{"n_layer": 17, "d_model": 256, "n_head": 2, "n_kv_head": 2, "head_dim": 128, "d_mlp": 1024, "vocab_size": 569, "activation": "squared_leaky_relu", "norm": "rmsnorm", "norm_place": "pre", "norm_eps": 1e-05, "positions": "rope", "rope_base": 10500.0, "rope_fraction": 0.5, "qk_norm": true, "attn_scale": 0.0884, "bias": "none", "tie_embeddings": "early", "parallel_block": false, "extras": ["an embedding shortcut", "capped logits"], "init": "normal", "init_std_qkv": 0.0412, "init_std_o": 0.0, "init_std_up": 0.0412, "init_std_down": 0.0, "optimizer": "adam_variant", "lr": 0.00181, "lr_mult_up": 0.928, "beta1": 0.95, "beta2": 0.95, "lr_head": 0.019, "warmup_steps": 383, "schedule": "cos", "final_lr_fraction": 0.0, "batch_tokens": 131072, "seq_len": 512, "doc_mask": true, "train_tokens": 779800000, "steps": 5950, "dataset": "wikipedia_en"}
Each number is 50 + 10 x the weight over the matrix's rms, rounded and kept within 0 to 99. Layers, rows and columns count from 0.

# layer 4 MLP up, 1024x256, rms 0.0649, rows 818-872, columns 0-63
49 60 55 53 57 48 56 50 39 52 43 56 35 39 59 40 51 43 43 45 50 51 63 56 68 52 53 43 63 51 53 66 46 52 45 56 49 53 72 61 58 48 42 28 49 61 63 41 46 57 53 53 47 45 61 54 56 42 54 64 47 49 41 39
57 51 50 48 58 55 61 41 49 34 47 68 63 58 56 59 62 53 28 58 49 62 48 60 37 63 50 55 40 59 46 47 48 54 46 44 54 49 59 54 51 56 71 49 46 59 52 66 34 31 46 80 54 44 29 43 47 56 49 60 41 46 72 51
37 63 52 37 50 52 46 63 47 46 55 49 48 47 59 72 64 24 40 39 43 58 43 58 54 43 60 39 42 54 49 61 59 53 50 53 40 41 67 61 49 46 52 56 53 64 36 41 50 56 52 45 34 41 44 55 29 42 49 53 51 65 37 65
45 56 50 54 39 60 45 52 59 66 52 47 51 36 49 59 50 67 47 57 50 49 52 64 59 50 49 51 43 27 46 49 52 43 36 65 43 45 59 60 50 51 54 52 42 32 50 55 45 62 38 57 37 56 67 58 63 54 52 57 55 52 57 55
53 51 50 57 60 39 50 42 59 61 63 72 57 70 54 52 43 37 42 59 47 56 44 40 57 55 59 39 51 29 35 36 49 61 47 64 38 60 58 41 58 39 54 30 46 63 41 49 61 38 54 37 53 53 31 63 49 56 53 34 42 64 40 59
41 52 46 50 52 53 56 41 41 60 40 43 31 44 58 47 48 33 37 46 33 28 45 45 45 64 37 52 54 60 27 47 58 19 55 55 59 46 36 64 45 73 44 58 56 51 60 57 38 45 56 47 63 49 54 61 29 34 31 49 59 42 51 58
47 51 66 60 71 41 53 66 48 52 40 55 68 45 38 49 54 70 22 49 40 53 50 69 71 57 44 67 50 21 58 52 50 39 62 39 44 64 31 59 62 49 48 37 49 41 54 48 64 25 70 47 49 49 63 51 35 40 55 65 66 43 51 61
46 61 41 55 56 50 60 36 73 71 38 42 62 57 41 56 59 64 53 41 48 68 47 48 39 52 60 55 48 35 40 46 44 49 42 37 28 48 37 55 44 60 36 28 46 47 53 50 40 50 53 62 47 61 58 54 46 62 39 45 66 46 48 53
59 61 43 43 53 43 65 54 35 55 42 47 44 59 65 48 65 30 61 49 58 40 36 41 43 54 39 46 48 45 47 38 36 36 62 60 59 53 45 59 50 44 55 61 31 59 50 42 49 57 48 39 52 51 53 61 55 42 52 27 69 60 45 36
41 48 56 49 42 60 68 44 58 61 41 46 59 50 48 49 25 50 49 38 46 66 55 49 57 64 49 40 54 48 67 45 65 56 38 38 50 51 51 45 35 48 54 40 46 53 51 51 49 55 62 46 43 53 44 41 50 61 57 46 40 37 42 47
57 56 54 53 67 46 46 59 73 51 42 48 51 50 60 31 61 38 53 58 61 44 66 69 62 54 58 54 43 60 37 40 40 55 28 44 36 46 55 58 44 46 59 44 43 54 39 51 58 42 30 48 41 40 54 53 50 37 49 53 51 45 51 31
52 42 31 42 44 46 66 45 77 52 42 53 42 28 52 61 48 52 47 37 58 43 59 60 41 44 60 64 42 44 57 62 53 40 46 53 49 44 43 64 46 59 43 44 43 64 42 53 38 55 61 48 54 41 59 41 40 44 53 48 56 54 46 61
54 39 51 61 50 48 51 58 69 40 57 55 53 47 41 25 53 48 43 57 46 50 39 42 49 51 34 54 41 45 47 45 60 50 39 59 66 62 57 47 38 57 62 34 53 74 51 49 52 42 69 34 55 52 37 38 40 52 54 64 57 43 42 60
49 65 35 45 62 37 44 33 57 56 43 54 57 55 44 56 52 50 38 44 46 55 74 44 71 49 45 43 51 58 46 59 39 42 38 56 53 69 52 49 71 24 73 60 46 52 50 42 57 37 46 43 65 52 49 53 45 39 33 53 43 32 50 65
42 40 59 37 62 45 52 58 57 58 63 51 38 50 66 46 51 52 60 46 52 63 31 39 49 32 60 64 35 37 46 61 60 44 51 53 47 57 56 46 69 37 51 41 34 47 51 46 49 41 52 63 64 42 55 52 42 48 54 64 55 40 61 59
36 43 50 51 49 48 47 41 42 30 54 46 32 33 60 59 50 45 57 51 51 47 40 52 42 58 50 53 40 57 36 54 41 48 47 43 64 36 46 43 52 44 64 36 39 41 66 44 50 63 52 66 46 28 56 36 56 56 27 50 45 65 52 59
55 46 60 53 50 49 64 54 54 42 66 55 76 59 50 40 40 40 58 54 33 54 43 36 51 43 40 42 39 39 29 51 55 56 57 46 38 34 57 37 77 41 36 39 49 48 65 49 43 52 72 57 60 49 23 25 60 59 40 45 49 56 55 58
48 39 57 55 46 38 51 47 57 50 62 52 65 55 49 67 41 52 44 55 47 54 34 66 51 47 43 59 48 54 58 43 57 34 52 47 42 55 57 43 56 52 52 62 46 37 76 51 49 47 61 39 41 60 49 35 41 54 70 57 48 40 57 64
58 60 60 54 59 60 60 39 38 69 56 41 44 52 56 55 59 43 38 54 45 74 46 56 38 56 41 42 57 46 72 53 53 60 48 55 56 48 51 40 45 41 48 47 37 66 60 53 55 52 51 49 45 46 59 49 48 35 57 46 65 45 62 38
67 41 56 60 66 41 47 37 61 41 46 58 61 37 50 44 28 50 36 73 41 63 40 55 43 51 44 43 41 47 30 57 36 46 40 54 41 54 52 46 55 56 51 34 55 57 68 56 65 56 45 63 53 46 58 60 46 51 58 48 52 60 35 55
35 53 55 54 58 49 37 26 58 67 65 48 35 41 36 50 44 49 40 49 60 28 47 41 43 53 33 66 57 36 56 50 47 76 40 65 51 67 46 58 47 56 53 33 45 50 52 41 63 62 60 51 53 41 40 42 59 50 42 60 59 38 44 51
42 58 68 49 45 42 59 44 44 42 60 51 55 45 41 35 50 61 30 39 56 61 54 41 60 49 54 40 55 52 62 58 55 52 76 32 62 48 62 39 59 55 48 38 41 58 57 24 53 70 36 56 47 42 37 51 76 49 57 40 45 64 29 27
33 55 42 42 45 42 50 69 40 48 32 52 39 40 53 68 39 56 61 46 57 52 36 51 59 51 40 53 39 60 39 56 48 61 46 39 54 37 43 67 43 58 49 52 65 40 42 40 57 41 58 43 54 43 50 58 40 56 40 55 48 62 64 51
42 42 48 41 47 52 53 60 46 46 45 61 47 27 48 43 39 37 44 48 54 40 40 49 48 55 28 36 41 51 60 56 49 38 49 33 42 44 40 48 49 46 51 38 54 44 50 46 49 54 53 54 32 70 42 49 68 60 59 45 41 46 52 43
64 45 52 52 52 44 58 30 56 38 66 47 47 63 46 72 57 42 54 68 56 56 46 58 36 63 57 35 56 52 43 56 39 36 49 57 21 40 43 45 39 47 66 53 33 49 43 48 54 52 48 44 38 45 36 33 71 61 53 65 51 40 44 57
54 53 58 52 51 58 59 50 48 52 61 31 57 43 31 48 55 61 45 42 43 50 39 51 34 55 57 53 58 45 47 50 48 52 54 51 59 66 37 42 41 52 54 35 41 51 51 54 39 46 55 47 63 56 56 47 60 50 47 37 63 39 46 63
54 77 43 46 65 46 47 32 59 57 47 52 43 35 52 52 63 70 38 20 43 42 65 55 71 42 58 48 50 65 39 48 43 57 49 44 52 54 63 46 51 48 44 35 62 49 47 50 41 54 44 67 40 63 49 61 46 45 56 74 57 30 32 56
54 38 56 50 51 56 47 58 69 48 48 51 70 51 49 62 46 50 53 47 56 51 45 43 52 63 55 61 42 36 41 48 52 61 47 40 74 50 54 42 36 45 48 45 53 41 41 62 62 56 69 52 65 58 30 53 50 44 42 45 47 40 59 39
62 58 69 40 52 44 63 68 36 54 54 57 51 44 47 35 48 59 52 71 37 50 52 55 38 47 51 40 54 42 51 43 61 54 54 41 47 60 54 45 49 27 55 52 56 40 60 63 55 62 56 33 60 48 53 60 32 56 63 54 56 46 50 48
68 46 51 61 56 33 57 54 52 35 52 49 59 54 37 53 51 52 63 50 48 60 57 56 51 69 43 33 54 53 41 54 56 36 60 43 33 56 61 50 44 52 56 57 60 51 50 35 56 63 45 56 52 52 68 44 42 45 56 47 41 53 46 56
35 70 39 55 52 49 51 62 52 38 45 51 56 51 59 38 34 49 58 35 53 47 46 66 51 52 42 43 57 44 41 61 52 48 57 53 58 48 54 49 48 71 54 39 53 43 51 54 46 34 57 70 50 47 50 48 44 59 41 45 38 43 38 57
56 44 54 40 55 34 48 43 46 45 46 57 53 52 47 62 59 69 38 35 54 47 48 52 37 37 36 36 37 33 50 46 39 46 59 62 45 54 53 54 40 39 63 49 55 45 55 55 47 55 29 34 47 43 47 42 47 38 51 40 48 65 56 56
45 43 52 45 45 52 48 55 48 40 51 39 53 41 67 77 59 57 50 37 55 66 59 46 39 49 67 52 59 61 54 44 31 46 41 45 47 48 58 49 45 61 64 54 39 45 54 38 59 57 72 39 39 48 63 78 56 61 52 33 43 44 53 60
46 47 48 42 48 56 68 51 46 52 48 56 42 47 59 21 56 80 52 39 49 48 54 61 65 52 46 51 41 50 64 56 72 63 46 38 55 32 53 49 54 52 59 50 60 34 55 55 55 46 47 36 47 49 72 50 58 65 44 69 33 48 51 58
55 51 50 58 47 54 58 42 46 69 55 42 56 53 70 67 57 43 35 42 66 47 58 52 51 46 65 43 64 48 52 45 60 49 53 53 34 40 27 62 55 35 37 27 47 47 48 58 67 42 54 70 42 53 53 51 52 63 59 53 43 60 55 71
32 63 36 46 43 38 57 51 44 56 37 68 42 36 60 43 42 51 46 50 53 48 25 70 48 58 35 54 35 42 46 49 47 45 58 23 58 44 40 45 47 36 47 51 38 44 46 41 55 56 53 39 46 38 49 51 53 50 37 44 37 47 35 66
65 65 51 63 54 51 57 52 54 46 43 45 56 63 50 76 74 40 39 38 69 50 52 46 57 49 38 66 63 26 48 60 51 47 50 30 46 45 38 54 56 45 45 50 57 36 63 46 61 50 43 60 52 66 32 38 55 47 48 52 39 38 57 75
67 64 62 51 67 49 48 46 40 27 58 47 70 51 40 60 53 41 47 36 48 53 31 58 44 55 51 56 56 52 59 52 56 54 63 55 47 40 44 56 51 46 37 60 38 36 65 63 52 48 47 55 58 40 35 56 61 47 54 44 57 56 36 67
61 47 58 50 51 54 55 49 69 68 56 75 61 57 55 37 64 63 64 46 32 56 51 59 44 42 51 45 48 53 37 59 55 48 37 63 54 26 63 50 39 45 66 73 59 47 51 54 48 60 72 48 32 36 49 58 49 54 58 56 54 63 55 30
52 51 49 45 37 33 44 49 43 47 52 50 19 42 36 48 48 30 42 44 44 50 64 50 44 62 66 52 39 51 50 50 76 60 30 52 37 29 60 26 59 40 49 60 41 59 45 41 53 50 55 65 57 60 53 50 47 47 43 39 56 59 61 52
33 53 44 57 53 51 56 56 48 59 59 49 30 55 49 70 37 45 47 38 56 23 35 59 54 39 50 56 49 37 37 78 42 44 69 52 60 45 63 38 69 44 57 34 53 53 64 59 42 39 54 46 53 48 31 54 46 27 52 40 53 56 43 36
37 62 47 51 53 36 46 53 37 45 56 50 27 50 51 59 49 41 56 52 50 42 51 39 49 67 43 39 61 56 46 62 48 64 48 39 57 37 37 55 54 52 43 48 34 49 62 39 45 53 63 50 35 54 36 63 51 57 46 55 38 54 52 62
63 66 43 56 46 48 50 50 46 52 56 47 48 47 50 43 56 57 50 32 48 27 33 42 52 45 54 60 59 51 52 70 46 68 51 52 55 52 66 39 52 43 46 54 58 26 39 39 50 49 67 29 53 50 34 52 43 46 55 45 43 51 53 71
82 57 66 42 71 56 53 60 43 46 50 55 50 44 59 43 54 53 55 58 51 39 34 47 48 53 43 27 62 45 55 50 46 41 55 45 48 37 45 66 41 55 60 62 61 38 52 58 43 34 49 48 45 35 56 46 53 50 55 43 51 43 45 61
62 45 57 54 46 54 56 53 60 67 53 44 44 53 43 52 50 47 48 59 52 62 52 47 41 39 44 33 53 43 52 54 56 63 48 65 52 46 40 52 38 56 38 41 53 54 50 56 48 61 54 48 43 49 65 52 59 72 23 46 58 44 65 48
42 46 50 47 59 66 51 38 46 40 45 48 41 47 53 66 33 49 62 52 54 43 46 55 38 35 50 41 55 53 27 39 54 56 57 56 71 38 46 36 37 50 65 63 71 57 46 56 60 46 38 46 35 62 39 51 30 69 50 58 55 44 56 53
47 57 62 66 64 59 56 63 59 42 62 58 76 66 55 70 41 57 52 35 35 48 57 55 52 52 58 52 57 34 56 36 36 54 43 49 38 41 54 63 56 35 52 36 47 60 47 58 39 50 48 46 50 43 49 51 33 46 35 51 43 52 60 63
61 31 49 55 47 37 51 50 56 53 43 36 46 38 42 56 35 43 58 55 45 43 35 44 41 47 43 53 50 37 54 40 68 60 43 52 52 45 43 52 55 51 50 64 58 52 52 49 52 74 68 49 51 38 59 67 55 55 39 55 42 53 47 59
60 36 44 67 60 52 51 37 34 31 27 53 50 41 51 71 59 63 32 50 40 41 63 38 45 61 44 40 63 54 30 38 45 25 58 46 34 54 45 63 45 54 49 60 28 42 39 59 39 55 44 44 52 53 67 46 55 41 44 40 50 23 42 47
59 44 58 65 42 30 50 49 51 61 59 39 42 53 44 54 46 35 51 56 59 44 46 51 53 42 44 48 54 41 36 57 66 45 55 80 62 54 49 54 46 41 44 37 43 45 52 46 64 55 62 52 61 43 44 59 35 29 46 28 58 58 49 58
70 40 66 48 64 56 57 62 42 50 56 50 61 41 44 61 62 48 44 44 54 51 56 66 49 57 56 64 39 46 56 56 52 47 45 52 46 40 43 47 55 32 48 57 27 43 42 68 46 56 41 55 39 47 55 48 40 38 42 43 58 45 49 33
65 39 63 66 52 64 65 36 59 62 40 29 41 47 46 47 48 56 36 37 67 30 41 61 43 52 48 52 57 64 63 33 53 65 57 57 44 55 39 56 49 55 43 41 47 39 59 39 46 29 53 57 53 53 47 56 52 53 43 45 59 43 47 64
65 39 62 42 41 56 52 52 41 41 69 48 62 55 53 59 51 54 53 50 60 29 43 45 37 58 52 34 49 39 62 52 52 34 59 41 56 38 53 41 63 61 57 30 43 72 58 54 46 53 51 41 36 41 42 63 58 33 47 41 59 46 51 38
43 50 63 51 60 46 49 45 60 51 61 41 55 54 59 41 50 59 44 26 49 38 60 35 47 53 38 59 58 56 58 56 44 61 41 60 30 51 50 46 62 47 42 31 50 55 57 68 66 56 56 52 81 42 37 64 37 44 60 49 41 48 64 42
59 30 68 53 46 36 56 54 49 52 33 44 27 46 50 40 53 65 37 47 70 39 43 50 37 45 43 46 34 67 60 66 43 47 68 43 51 47 42 46 52 54 66 52 56 25 45 67 56 63 51 62 51 66 40 43 53 59 45 51 44 68 51 26
# layer 4 MLP down (transposed), 1024x256, rms 0.0393, rows 818-871, columns 0-63
57 57 39 40 48 46 67 51 56 41 45 51 56 41 54 41 44 36 59 57 53 39 56 53 50 57 51 79 59 68 46 44 50 39 62 57 47 52 53 56 64 44 55 52 46 54 52 45 76 56 48 52 31 59 47 51 39 58 47 55 40 52 46 44
39 51 57 31 53 64 58 51 46 56 58 54 46 48 34 53 59 48 50 52 52 46 58 39 47 46 48 71 52 48 52 51 48 53 47 54 68 59 45 48 64 64 51 46 51 36 48 47 46 49 38 59 58 47 60 37 36 49 41 49 32 46 41 54
54 45 65 64 50 45 47 49 58 50 59 49 72 45 78 48 38 40 46 45 38 47 62 43 56 55 55 56 56 57 64 59 45 35 63 55 63 55 49 42 52 51 48 58 41 40 72 58 56 33 47 59 56 49 55 47 36 39 72 57 57 47 30 60
57 48 65 73 34 32 47 73 63 36 56 52 53 47 48 53 52 67 38 41 49 26 51 48 55 46 48 37 52 56 53 43 25 39 47 47 55 57 61 55 38 50 44 40 50 61 31 63 39 59 45 63 38 47 35 60 73 48 39 52 51 50 49 46
47 45 51 60 47 39 57 42 57 31 44 54 47 53 35 59 54 56 44 54 48 34 37 58 54 54 43 42 65 29 45 46 43 72 60 63 36 60 48 52 52 41 62 38 52 43 56 24 69 62 58 41 52 47 28 40 60 53 32 48 59 53 54 67
66 43 29 57 45 62 62 43 47 68 75 48 37 41 54 21 64 53 46 50 43 32 57 45 46 43 49 47 53 53 40 57 51 51 43 37 46 57 45 37 50 42 61 38 32 38 51 59 69 48 63 53 46 52 52 54 44 57 38 41 60 72 54 41
40 55 43 59 66 40 55 66 60 67 66 53 56 58 37 57 66 58 61 61 62 36 55 70 53 51 49 64 63 53 48 52 54 54 41 37 63 32 43 55 50 50 63 37 20 22 53 47 43 45 43 55 76 49 36 58 52 52 59 56 44 43 57 51
41 58 43 41 34 67 58 57 36 44 68 54 37 46 39 39 53 50 50 54 46 57 56 58 54 37 38 57 32 42 56 49 57 36 48 62 57 56 52 47 46 56 43 40 65 44 52 63 44 40 56 33 46 43 46 48 49 47 20 44 61 52 55 44
50 54 49 59 51 76 56 57 51 46 59 35 56 52 54 39 41 40 63 53 46 36 64 47 61 49 49 37 67 46 52 52 60 45 63 54 53 58 62 44 53 61 48 56 51 43 31 51 45 64 34 64 43 61 34 47 56 67 47 49 30 51 75 51
43 55 42 59 70 52 56 58 52 54 59 47 31 37 49 66 53 50 66 33 44 62 54 65 51 48 43 43 48 61 55 52 53 54 53 42 54 51 48 56 57 54 28 49 47 56 46 55 39 48 54 48 49 63 35 51 49 42 57 44 50 52 51 31
48 38 54 45 47 64 47 55 56 40 51 42 41 54 60 61 56 29 52 41 54 44 43 46 64 51 44 51 37 37 39 52 53 48 42 53 65 44 45 57 44 44 56 59 54 33 51 59 35 51 41 48 50 40 43 39 44 37 47 37 51 50 55 76
48 54 50 60 57 60 49 27 40 73 64 58 48 59 51 52 25 40 35 52 70 47 54 52 42 51 41 62 43 49 37 50 43 40 40 44 56 45 60 58 50 52 40 49 34 32 46 56 66 51 66 38 54 41 42 36 65 56 44 56 53 53 37 43
61 32 59 38 56 50 41 46 55 59 54 35 50 64 45 48 48 64 60 46 46 48 38 67 54 46 51 52 67 45 55 46 35 69 52 53 42 64 47 66 37 50 56 49 61 58 53 40 65 55 57 36 59 51 44 61 51 59 54 44 29 48 53 60
55 23 67 64 62 56 54 47 55 56 59 57 34 84 59 44 45 36 39 53 51 32 71 39 42 40 39 62 54 49 57 53 69 44 55 55 53 46 24 48 58 48 37 58 56 48 53 41 42 56 48 37 49 47 55 56 48 42 44 56 56 61 53 50
56 43 69 53 58 52 40 56 38 35 60 54 36 38 42 48 49 47 38 60 73 41 60 43 45 36 69 51 58 48 39 65 62 42 38 51 41 50 55 44 64 49 53 51 40 52 65 57 75 39 39 42 26 43 47 49 37 45 51 55 51 35 33 65
50 67 41 60 48 51 32 67 51 68 58 34 56 54 45 63 54 47 51 48 71 38 36 70 55 43 44 40 68 41 52 39 48 53 42 62 28 32 47 43 56 43 34 40 48 63 59 58 53 52 32 47 47 50 38 50 49 62 61 53 43 49 62 43
61 29 43 42 39 43 61 29 54 46 56 34 60 31 61 32 54 45 37 58 43 49 53 49 46 35 48 42 45 63 45 52 31 51 54 43 47 61 54 58 45 45 55 50 60 57 66 62 59 63 52 43 42 56 62 57 52 36 51 51 50 50 48 58
49 54 73 69 47 63 51 52 47 59 55 42 59 52 53 42 33 63 46 58 37 54 53 35 46 44 50 47 51 39 61 54 50 49 49 50 53 40 55 54 36 46 69 54 38 55 50 64 56 50 55 59 55 33 54 62 40 62 51 39 49 49 55 48
72 45 37 48 34 55 36 39 57 45 64 42 68 54 48 29 57 57 59 46 43 41 55 49 56 26 36 48 48 45 45 56 50 61 52 60 62 43 58 67 55 55 43 31 50 47 66 51 59 70 34 52 62 61 39 43 60 52 35 47 50 45 41 49
38 50 48 40 23 45 50 58 53 43 55 66 31 47 43 51 46 43 47 58 50 52 55 43 50 37 35 43 51 52 43 36 44 57 57 55 58 53 47 57 45 66 43 72 60 38 29 58 37 44 29 59 51 41 61 37 48 50 41 46 38 63 52 68
48 65 62 54 74 58 36 44 41 40 49 55 66 48 63 36 63 41 55 67 35 68 54 53 61 56 48 53 49 57 72 45 45 30 45 42 38 47 50 64 47 42 42 63 40 36 45 56 55 51 58 47 38 55 53 50 54 40 50 52 44 49 46 62
71 58 34 26 61 38 37 31 67 41 41 62 59 44 59 45 61 45 64 56 40 50 39 46 47 62 37 57 59 63 47 69 40 55 71 52 53 53 64 56 44 41 49 49 50 58 48 55 45 37 50 31 69 47 37 48 60 35 69 55 57 43 55 35
26 55 70 65 54 33 49 37 64 50 55 51 67 50 35 37 38 62 49 39 57 40 46 35 30 43 29 39 49 48 50 60 47 53 46 46 40 43 48 44 64 53 57 51 59 53 45 51 56 50 49 59 53 39 51 55 42 64 44 55 55 61 47 29
58 56 57 42 48 50 33 50 36 47 42 55 47 60 51 57 44 35 52 59 45 26 63 66 49 49 60 55 47 45 53 26 55 43 50 40 51 52 49 55 50 52 47 49 46 34 46 40 52 46 47 38 54 52 36 58 45 51 32 60 50 43 43 53
36 57 68 48 47 50 65 52 33 54 44 43 61 64 65 43 46 45 44 42 41 46 55 57 60 48 54 55 55 46 44 62 60 43 63 38 45 58 46 47 54 54 51 52 43 37 49 50 46 43 46 38 30 61 38 41 47 33 39 41 58 28 58 68
51 41 69 49 26 63 45 51 54 43 50 63 50 49 76 43 44 58 67 55 35 56 55 60 56 46 40 49 56 61 56 56 50 48 58 45 49 60 54 58 47 52 65 63 67 37 52 66 37 54 36 47 30 51 70 48 58 65 56 50 48 58 34 69
42 56 63 42 58 41 57 57 54 64 52 46 50 55 49 77 63 54 28 52 40 42 40 54 45 56 42 59 49 59 50 59 49 52 56 45 62 46 46 61 42 50 34 70 58 57 52 59 50 26 65 57 40 51 62 52 30 27 40 51 35 44 50 64
68 46 55 55 60 40 43 43 58 47 38 51 46 62 53 45 41 40 50 43 45 47 47 55 52 68 52 59 46 49 50 48 61 36 44 46 48 45 62 31 42 57 44 49 62 57 65 60 37 41 64 47 52 38 64 46 60 72 57 50 46 37 57 62
55 37 38 52 47 60 63 52 26 37 41 39 48 51 49 38 55 55 73 73 53 51 57 52 65 41 57 42 58 41 52 57 57 43 35 42 52 58 47 58 52 49 71 42 44 62 57 38 65 66 53 36 51 59 44 61 37 46 56 44 65 48 34 39
45 48 59 50 30 66 60 47 55 64 22 32 49 55 44 36 42 41 44 53 44 47 40 51 61 75 50 61 49 59 47 55 57 40 39 40 63 53 34 55 50 63 54 40 53 42 38 48 65 46 52 38 53 48 49 54 51 36 42 43 38 48 44 54
47 48 47 40 51 55 55 44 43 48 47 67 52 62 57 44 54 54 49 52 47 48 66 10 45 56 53 47 38 46 51 46 51 39 36 30 55 46 37 48 60 45 45 55 42 47 64 52 61 55 47 45 52 53 39 39 56 66 66 46 45 46 46 50
50 51 43 48 37 80 41 55 36 45 49 46 48 56 58 64 42 55 48 48 48 48 62 53 48 56 50 52 45 53 54 38 62 52 45 50 47 49 43 43 47 38 51 45 47 42 53 39 55 36 49 42 29 51 47 60 38 41 41 44 62 42 42 42
46 41 47 46 57 31 50 38 48 50 68 48 43 43 46 45 46 44 56 48 69 42 41 48 60 47 68 39 70 33 47 45 37 37 39 52 52 56 50 60 56 57 69 65 72 41 52 24 43 36 74 61 64 45 46 63 47 36 55 41 41 47 51 63
57 44 58 66 58 57 65 47 52 61 39 37 53 57 44 40 57 80 46 45 62 43 50 50 30 45 48 48 43 47 66 42 46 54 39 46 47 50 51 33 50 52 50 53 49 55 56 45 37 47 51 76 48 53 46 57 57 58 63 68 47 54 67 46
52 52 49 51 55 50 60 40 49 43 51 52 60 62 67 56 41 46 49 56 42 49 54 49 45 53 33 41 45 45 35 58 67 47 42 45 56 50 61 70 44 43 60 63 53 38 46 44 56 53 62 47 68 38 45 45 34 44 53 50 61 38 52 46
46 57 56 49 44 45 38 56 40 48 49 66 61 50 68 59 38 41 39 48 61 67 65 63 55 54 46 56 44 52 47 44 42 40 52 46 47 53 35 49 46 44 40 50 37 54 52 71 70 42 57 39 30 41 31 55 50 45 51 44 32 27 56 63
53 65 32 37 40 46 49 62 49 55 58 47 65 62 65 51 57 61 50 40 55 51 62 63 59 49 56 35 58 63 51 42 46 61 58 64 61 42 54 47 67 60 39 43 53 44 41 56 59 51 48 34 55 44 56 44 62 42 58 64 55 61 56 69
73 71 31 50 51 58 56 50 27 64 35 60 39 70 40 32 53 47 63 50 36 61 39 51 55 31 54 59 70 29 51 62 59 68 41 54 49 42 46 69 43 47 58 34 63 52 45 30 47 66 62 46 59 56 41 51 56 55 46 35 74 65 38 30
48 41 49 40 62 50 49 60 68 61 48 69 50 56 46 47 68 48 67 65 41 62 56 37 50 54 61 47 26 48 42 40 53 46 65 46 53 48 55 55 55 52 55 61 54 51 64 46 61 68 56 44 65 48 47 45 34 53 47 41 55 61 54 49
50 55 32 41 65 48 46 53 42 62 51 61 44 33 24 35 52 54 49 69 58 62 59 30 54 54 54 49 43 52 42 54 63 46 50 36 60 59 42 54 42 47 46 40 58 48 52 60 48 36 34 38 53 44 58 45 33 54 45 39 53 46 49 39
47 47 53 48 54 30 52 57 53 49 51 54 43 45 58 55 69 61 45 43 46 36 47 43 55 61 53 44 52 68 49 43 44 64 51 71 49 41 57 49 63 54 36 67 51 44 52 44 59 39 50 50 38 46 45 61 59 42 52 56 37 63 70 43
47 50 51 51 39 53 38 43 45 51 56 47 57 51 54 54 42 41 46 41 46 46 64 54 49 59 30 42 42 58 48 37 55 51 46 35 54 48 56 51 56 50 42 52 49 49 50 47 61 66 37 49 55 46 49 29 34 60 52 62 41 60 54 55
58 55 35 71 65 48 54 39 46 50 54 44 42 57 61 32 52 50 67 41 50 30 43 48 64 56 61 46 44 57 41 47 49 52 41 47 64 52 54 63 71 51 53 61 47 59 49 54 58 42 62 40 43 67 18 72 50 51 38 26 47 59 53 51
56 43 53 68 48 45 57 53 54 55 49 38 60 36 45 42 49 53 50 67 47 52 41 50 57 43 49 54 63 53 58 54 55 72 59 44 39 50 45 42 49 49 60 51 55 51 51 52 43 52 55 45 57 42 38 49 52 66 56 39 51 70 32 39
59 48 59 52 31 71 59 48 52 39 43 62 31 44 46 52 54 62 64 71 46 44 59 38 42 57 32 33 40 44 64 46 41 38 55 40 57 65 55 72 49 51 37 57 77 51 41 55 51 35 51 57 54 50 45 41 28 27 45 39 56 51 44 32
53 46 45 26 35 24 51 50 60 62 51 50 58 59 49 36 58 41 51 38 52 52 52 59 61 55 47 60 59 57 46 54 63 40 56 68 53 50 45 47 59 69 47 61 40 32 41 58 51 55 62 52 54 49 65 56 54 64 49 51 49 56 71 41
64 50 30 44 47 53 63 42 64 36 47 33 56 56 47 50 44 65 64 59 44 47 47 49 39 57 56 64 55 48 49 60 43 40 67 57 52 51 55 28 47 40 39 44 63 45 62 52 52 55 56 47 43 46 51 60 41 62 42 51 72 55 44 56
46 50 35 45 57 34 37 45 34 62 57 53 58 53 53 62 70 64 57 53 53 49 44 69 51 31 60 63 62 71 64 62 46 44 49 48 52 58 39 39 51 56 40 42 42 50 52 52 47 53 30 55 62 59 51 49 41 57 35 60 72 40 47 44
36 47 61 48 49 66 46 51 46 44 45 45 55 53 49 45 36 41 41 47 48 53 54 50 48 47 52 51 60 48 55 54 44 58 58 52 53 45 50 56 46 43 73 51 36 33 52 45 33 31 44 49 41 42 44 50 46 41 44 52 52 48 49 54
36 51 59 52 51 55 59 54 37 48 63 35 53 50 61 61 44 58 32 57 48 59 46 49 40 53 65 38 61 48 61 61 49 35 56 56 48 62 37 37 68 30 49 45 51 33 58 45 56 59 50 39 46 44 46 41 44 67 63 67 53 49 61 58
34 44 50 45 58 64 34 46 51 47 49 46 47 35 62 52 41 59 46 69 26 27 46 40 73 59 37 49 50 45 59 45 44 42 49 46 54 52 52 48 52 58 65 48 42 53 57 35 54 59 48 57 30 55 30 68 53 61 53 60 56 62 43 66
47 41 63 32 51 48 51 61 51 45 42 35 58 58 42 40 48 45 55 56 47 63 61 57 41 38 38 58 43 44 34 55 62 41 54 47 56 46 49 47 72 47 51 60 58 56 35 55 43 62 55 54 54 43 60 55 53 49 56 52 50 53 30 53
67 43 46 29 72 67 60 58 51 52 41 47 46 49 56 53 54 35 51 50 42 72 29 59 61 52 44 72 32 55 33 32 54 68 52 61 54 57 49 61 35 47 40 49 60 54 40 36 59 52 72 41 51 58 60 32 63 60 41 49 44 53 50 33
50 46 47 62 60 47 66 32 41 35 55 46 58 62 44 32 63 44 45 72 52 68 54 51 59 41 49 51 41 53 47 39 54 39 36 28 62 39 52 48 42 55 49 75 53 49 61 56 49 51 58 42 42 48 55 41 57 50 52 51 51 53 38 55